{"head_dim": 32, "parallel_block": false, "init_std_up": 0.0858, "beta2": 0.95, "lr_head": 0.00972, "doc_mask": true}
Each number is 128 + 32 x the weight over its row's rms, rounded and kept within 0 to 255. Layers, rows and columns count from 0. Numbers have three digits each. The size before them is the row's rms in percent of the matrix's.

# k: layer 4 attention key, 128x128, rms 0.129, rows 62-76, columns 0-63
# q: layer 4 attention query, 128x128, rms 0.14, rows 63-76, columns 0-63
# v: layer 4 attention value, 128x128, rms 0.113, rows 32-63, columns 0-63
# o: layer 4 attention output (transposed), 128x128, rms 0.099, rows 32-63, columns 0-63
k62 103:177133108157166197114103122136134086125101163109120127121150116160111110093140112109105086123082150148135138059128102122153126091115140144129171089159107133117145064103189110129167155106097112
q63 090:133100129098091178113095171128145093140129091109131082138110122176168070191128141153095056131134139091140125152132190173066190101131132129183115104147179114149129124160088113106127098109112130
k63 095:133159112097151074071101187083133094085110197107154148195110122147095131194130075158133123161153127158070147172145096112081086136164139109192172130089090137178122165174136101135127111089135101
v32 106:138192101159097142162169122088136113179149093198121182162205194135130153135127065110090138113132110074149086135114099138116096121134187123112125193094136128093116157153108152130152128088138140
o32 108:124179149114131122138142123202110089183210106191107123189154124135136095196121159138073131110097120119176099120118103161111093135132167138180159113110125092138106146086132173145129118171137039
v33 116:139139163165142068090115166098143085143138123105161133109106108164129171092134141124147119096179108108116117162145162131140135112112139129143087144105140147158090149131126116160111121140106071
o33 120:160103156138104136062102129114113142163158153153139165089136142143149093089124145136137124152127152160151124136150138081169082122068152118085084101135116205126107118154151131142149147130156134
v34 102:131070107149142069126108173122138140093104139058119092145117206114098120105172091122134109133086114092139114177056090135100089134118127124136085174070123134139084142170168122147150093122067170
o34 104:191127105099119154115159107136105112127124141134123156141139157090117115132096172124098073072090194121139141172051117182093102122106083144167146054092088146123100133159140110137149121174180165
v35 104:156160118104163142126105119099115097118112156102177108132104128157180140107181128156183190186098163148171119153123070112182158133126124122115112096157078140117217126215066107124179088130106090
o35 106:213096048139132145122170120122128163143084166112110147160142201144153186128184106149103170112091093153144096147127122111110175101179105135150103176057053092116110132172117103109122139140127102
v36 109:082110145161148093091130141140133064190110171146094131130074099117140077113074166119114112101140145113098140186133173100136119113123104139136132039191067127123073116131134099131088184128118124
o36 112:078149154191150095128125125098120127107148160113182153108092100138137142096102127141155176195126135158119170078144163087125140132129084108058115187158110150086099092170101161081102190132125097
v37 125:097115154129147115050156077137135139101128103174113103153096177058137082142083128099177127140155078140099128177126164163098119159120122107115144092109140133170156192135139153133131114102059169
o37 126:125163147161215085096088069136135133127104122145131123086149159076115134101064228121158144117117173177193138140110114131143150105116126087159163083108079211106147110147113129118095122082111125
v38 094:129053186043108118143113128136117130107149101104104107137102097103108105193118152133112141099159150122090165066128108143070154121123108132092144104129114125143130141086109162143139179173125110
o38 097:080158183129105155140082126091127140097116127099112125150093072130095147164175084146164107198144184175143129122130132104152120155082173210160099087100113100172131143110116112155114111081102150
v39 115:097106127155144163101155136172121076101127091117132137171144163104097110158130116114112105112040121087141174157216119152115143200128096108127115180140069135146143113101199118140143087179122173
o39 116:197161110153112133190131113102168081093113081131111170158115097114132117139127105099148104128149136205126155179122142126129212131122097144131131096093089160145185103176168142151166141125175104
v40 099:141086106135145118139068124105141181105163132088188141141174149120057125151116120168112070208105121127133169083105069111123126104136155118159135138109147129146126139160124216173111149133167121
o40 098:160122147155110181184155128084121139123111113131112156110155137094073081108126074124114087126175115053087099150095057140133110101119125134103134064162072154117142129135164103187122153141149213
v41 100:106139181133124173133071133109124142149092087144155152114111128113120153122152147121140116140220128117120113109142202110181174153134132135146081127121131131151156139157166128094112042099081141
o41 104:160074108083090175076110111091140127140129097136106148079119243093117128119104153061153079151125137072104152123098150092153147140092120148114125149148126117104129159118111129112101079079137128
v42 103:076132168130106093076102162128152131193096135111127135090120113175146118150162108149135129213154043111155115138152207135146165126124143150170076150122091139072103196197104131124111093094048147
o42 105:161110133102152170055128134077146156186113135150069118107159151117162130174134130140151134129127175069092147161133144140128121125118096102076105158128110066097080165138142116134129123089130147
v43 105:107153142137180102101207120183132131090176141113091125206099163098102127115122175145119189146097169097130122229095128130093135203152136123150179114126100109059123154131142128148110149144132105
o43 110:176114146131199116136179086143152120148152155128124158123144112147139144086127100191115169149110076206152157110102172138130148100167109108087169154142129081109102082162116152148164180181115140
v44 116:127151189125064089079114170167137127122063143177115165148133132155172165125142204128051078197140069174173091156138128170102129106133184153152142160107104130125102172113078112084109180113087101
o44 122:130126148077124155055123137120115182167092109142147128188149117164111102169140142156137082135115212075160122167128172128064121066101096193181129163152093100109101183112103126128077122109160116
v45 102:149058139126132137085092170160129104082073010108116142080103099174135081110116186115112141098150127113114152123186094170140089147104089128121141157117105147164132151139167138124161144158152095
o45 102:134164106111102100123122146110186149086080082135128132131107151125092132203176113137125111102180147145111114210158129105132112107105096222193108106124088146145128164149158131145112139053208118
v46 095:140145115109133099081145165094131094141154213151175158188088168129142134131151092097061103126119045076142127174096116147130107078143124121139153070079132114110146134061140111122062146087159058
o46 100:099100128099162151099124160134157145182135102118162155138153091133115120129142139112079096125113170118228099129075176168099089090202096175110146119150173016122122118156108127130071149146152123
v47 103:142076157118096119127095110103139147110070091191136154125118153157177105089091183098097106188115079175147106096154109150094091117122147180082128113109136137168109151107135058095163161118137128
o47 106:096148114077141098073088125139079192108073103148152116157112122143110111155137205113126066083105201077129098145137107133068116079138115177206148113114110108152123152102104120117069090074151115
v48 104:149127118115182147115149147118090163147172116135147083173057121103146077121089098146150137077171150111111172112111100158124114092107051144074085120142104139157118124167151166152135177162187161
o48 115:114127148136093086147114115147151149031140080133138111123107129088128105134163117141114169160167066182096108126116108154131113147144110173143118089089123176164124154128155116078146163073118139
v49 102:153104162125164144077145102222111090107119105127100087120162139087141150124137162133139115142181155120144123161128155132119182168125107188049130117162133127099151166156130068136124105130187113
o49 110:188079132116167066106100092143155160099110166148132124109150168136161160127130166133135111176174106211087117130180095176191147135083171100142120097148118161152110136120100149144146119091134180
v50 104:108134127137132230242113135113117089133123125164128148142135125126114127113113147195141116120109156094095116085168135117066137142126135161155096118108102135148070104139177066117147198148074146
o50 107:145103111151123156189127119111094087083156090138156189146085066131170093120123140140196088160105099097057150096150090083108149185144152193116125204096146144165188132061170136087115068121085124
v51 109:162161186136099070125089143099131151068117123145131160166124155107126107111149157085116113156128161173188119142158104167157129140139099182145106130098176126093202128116153094129184092113162146
o51 114:157128166046045116088151118156161159182131154144140146133151173179096105109189098106078143099145166111100121139153114146109111062149105152162166139195139079120067106158081102136113121076128141
v52 118:143132117082102123187119109127123063157135178141139141178155137163122167111133145136109055123110119105099132111151126116125160114106199096049123091033141128125105077113144135178088146146050165
o52 122:115166101168161175140080158140067154091169128114155090198148106138119124116094160041143094170128148096100126174147117084110088170098174150130154111098088101148153131107145089148065132226125096
v53 114:095083205132133105123174154049123122097164181154134169146084123062145177167169097145167162130096122135150107115153137158125166118125145169160120173037182136098157105144178089122158138121145089
o53 116:186075125043134144110132136159144153192161093100091214145116118158154102147111136124082102118130129147178107121100133110145095086139136114143136160120180048126112034122143113140124111078099144
v54 106:117118141097120110141091135146137096083150100093132114130122088114068142092090151113175139071155171129126150087177097167188083129115147154132121124127138141174125176106169158137158164110147089
o54 110:118184166172063156147133123125129115102219112112170108169141152165120111103141081138156107117176129132111139164164137091156127095136122181140117169165143152150179077171129132136142156071073149
v55 124:113118171081106128126161072131119100155074140100119093094135114122131132119179163151148118110082116157100132090211114137091169172118130137029108132180127123165067140051129131094136172130173070
o55 125:083137156137132073162112130127127126106119143101147125172120098165142141115214090117168053170149160126080086143196115133131150134121204139132135081102149159198137138119131124128147120108106124
v56 130:166104117106117139149077044079132141119148150180137140134135132164044160115151089101160122133099087098118163182109143116084123089117156054084158115047171131168117103085103133155107171069087106
o56 132:124146098168167180152078131121148163121162162117159118105118099134097128089105153106101063137112152134187109125171085088119121189067177091113117104104145105174132140087094113161091098180115145
v57 108:147096161218122136118177086158140184049127121155129162115118137179147150141138199146133109153104106163127091129131165132113100128152172093156167192095120119125118079138140103125100167127077155
o57 115:193099161113149150094136127164084145157111143129136150117108094189121057122080130144153120111102136125080164146137150071091123084116087126090149138159115124070110125103137117122151144195164129
v58 133:134133120168127164147105130112126147122141148148117153160084121149099131086135052110129055150144114151140094117083145150105063100123091163146142094110061135115086132132171093174101144156126149
o58 134:149092130078143150118101118142120107123153093124134149130071051090109089136050170154118110146098123113102093150113101133063143146102068192075125131125169147117088151154158108086107127111134154
v59 106:081144106166179129150146096129120123173191152094130125151114148091086096121105060149183143110110163094093129126105150064113148125109112063157099091155109141095119129139175170134140128134115206
o59 112:130108156161150119173145112124140057108186133134123150095129128092162151065082129135128184136123065164121140084116087143135163175156122049054157151110167182082162080150166144080197152162078144
v60 102:108063130106125132132109109158138171126065075126076129084105084106075093105068173181139074155101126177081161067146120109130141102126065130184097131150123129141074168090166128120150206187137178
o60 107:091115131137151137153130127103140143085110098077122160102126162124117074131077125132104108163129132098033145088125081134109124167094092120128145081172158151124125156092159180127176138074132189
v61 119:100087129167165112132167103149139144173129185128128159116183181122163183192152133174100130106145063127087168154155111121124108089119140133174068139170150138130133118092095149116073145071100154
o61 121:102077160177170117201123167115137156144138113168103194083159118119184122096135129082134093095145084106097123112100130170159139104103087078058087080120102217074161143105149138083146155205149168
v62 108:132100146103119072115097171106185166163086136090117138082135101172141130184194154148127113197106075135128141124131189083133189084142172120163124155161130132125146094118076210104070125123084093
o62 112:138120092105105178130172173053137175161101192112087117130148162144098112127127044138136115148126112061138147155103179115111104077166056111101097130176097029113120137114093118147084127172147128
v63 121:093167135156112173165093101117123122124115099125110170159102113182150088072165154105115138201167150131111147137082067126106153149123111155160126075120146133114144118174156141116134138144144119
o63 121:138173139075137151117123123117111081116139166172155132128154111109100121126145137139151161118118127090060140112135038132121136112112086176163169162134116113083079106115139125137089150140104144
q64 079:119072099187089151110068129189137113166100071150119153090105135164103122114152135168098114140079148153112126099129144129124099089100111174119131174151071117126035160166147058160085166152112106
k64 083:104136119122173117079117160113117185088165127111116101184081144152133095160045135127105141176096129154144157182093079136082131126140126154174137124099147154110141132077180180150156085144169169
q65 137:133134120142106104106164131140083155157146150150137181139137117105169082051172138085143121135131104156162154133162088103138080126145143143136122158140137136170130121187127111120110157190100061
k65 111:147095109140124064150170115153103168105175083191150142142142148138196094095112153130155169150124136146156137133188121127093070124123090126153122196108161143136074131151157121112158107165050133
q66 139:145092131087115143103095145129119143158104156093050104155073130153076076168104091152096100134146107077123156176089177148098151134185120131133170091176059175153104129095116135174093096055162159
k66 200:163120053141125070178136116161062143127159091109091148118138120138103107112158119102196160117145167101144163116135147052105097080157059126135178162146106177165120113154130111182110174108059125
q67 134:106129142109172130110145119116185126095121111139126061088151178097142140180079112185090138123106151106102117132106144143114186139092077109126132114139073105047152157118135137104075146113169161
k67 068:210161068110084124183152131133072153088120141101070094194118128107074092136106104112145094144167150081146134134056155080087124123192123128145120112153139115086118096082080135116096120118148142
q68 076:131110096140144112087180121157132150143091130134155108124085166118082105096149090116075119154184117109159123121095181104150106145128184165188147122151115109139198130151115127156084133115116140
k68 080:167181088132149149084117174107124181120136123104107111164056098108129045124048150133137150122095143142076146155171097125136136144144124118118138087085149136077134095114141132126134107151163106
q69 098:123142175146113138160092052120136103201071147143152166062186133127175170101138141098126107086129134120103109105148125151172151100107144134093119101121129111108111162163103118127123178074113133
k69 145:078136145116141229093119153077164098161124148131128130115113132101118142143102106144095119121128142157125154133086103163145171195122188128113086087117130121079208185094159192130137067095205103
q70 224:149116097084088135086143167154078157129128150099081129184083111151103066136146142116102104175128083121162180186101109106108114137191148144164137112147097190162116103128138116130074122162131122
k70 102:158144057141134091170146145169043112147171102124109147087143101115117127106158105103179170099106180088126174120126111066099096095176076107127170114141090255159136142150123112153104163131080101
q71 076:147099112082087164129114141103184121108132172143136098162096105128129119154103108131112116192082127097112129161131183177087151137126162127105174100117095128125100176118111136174115165040118111
k71 164:184168087135108105104131153165025122133131099122108100132145116132113114123133129100156157110113113090110149134149121086137089124255113096159156146148092255142117124134105125111090136141102138
q72 086:088196145125135108094151105114134159104095184151089129194119162130139113144148128209114168144121105088114153145153180108137108106131146101149136102107164116109146128178109130112108126162132095
k72 083:165107157118012169112159106117125084113131120061108124099098184142120130114117135065140138159159118116121080142148131129146116125170110157126132088181069119176138095139147125150143085126205110
q73 085:118161122161116121124090160145121126130088137112121089112108096117078111084136113101139147117176083133068135098147109121210119149125168163148133127177187121186149101131138106158095111138124037
k73 082:122096149128083084137141123138115149198111103136161181088131108142155158090140113059113111154170111093211126110196177123155084134099125141061135135162085114168087179147094117168159143149108115
q74 079:127185115120131124132086173133145124142123127090112081163049088111110133134096158161142145106119093085077095174137153115108115122131110093134227101166127133214132131102096155142079142148157101
k74 078:156119117133100130147133152160155094132103049111119161069156117131082093093139110135180083193154130064159154106153201139119059092092165138117055082185056109015140139163066088134132125140173156
q75 099:100117121161119130117114073136124090155093142140123135151102103116147110092103139160148150115132093147074133113189133126183123182138180124109149110140166128171156132117125130112103057074163088
k75 101:074125161137063117109144176167094126113136086108133107113138155170099153098136164079168161130160116109171124104134129155095087131161101149158127103174069077202090124166177126074111150153066097
q76 074:123105145120116174159150139103125153152155098165138179182123157037158138136084133116125117100145133122169156072091126092148061179115118186159091159065153131165103153148113134095146147194155114
k76 075:159121124123099095141105072103156180108110164120114098149094122146177108126087164148105102147126102123139081112170204138102187130159075108082153122099157142144075076105165127129186132099142133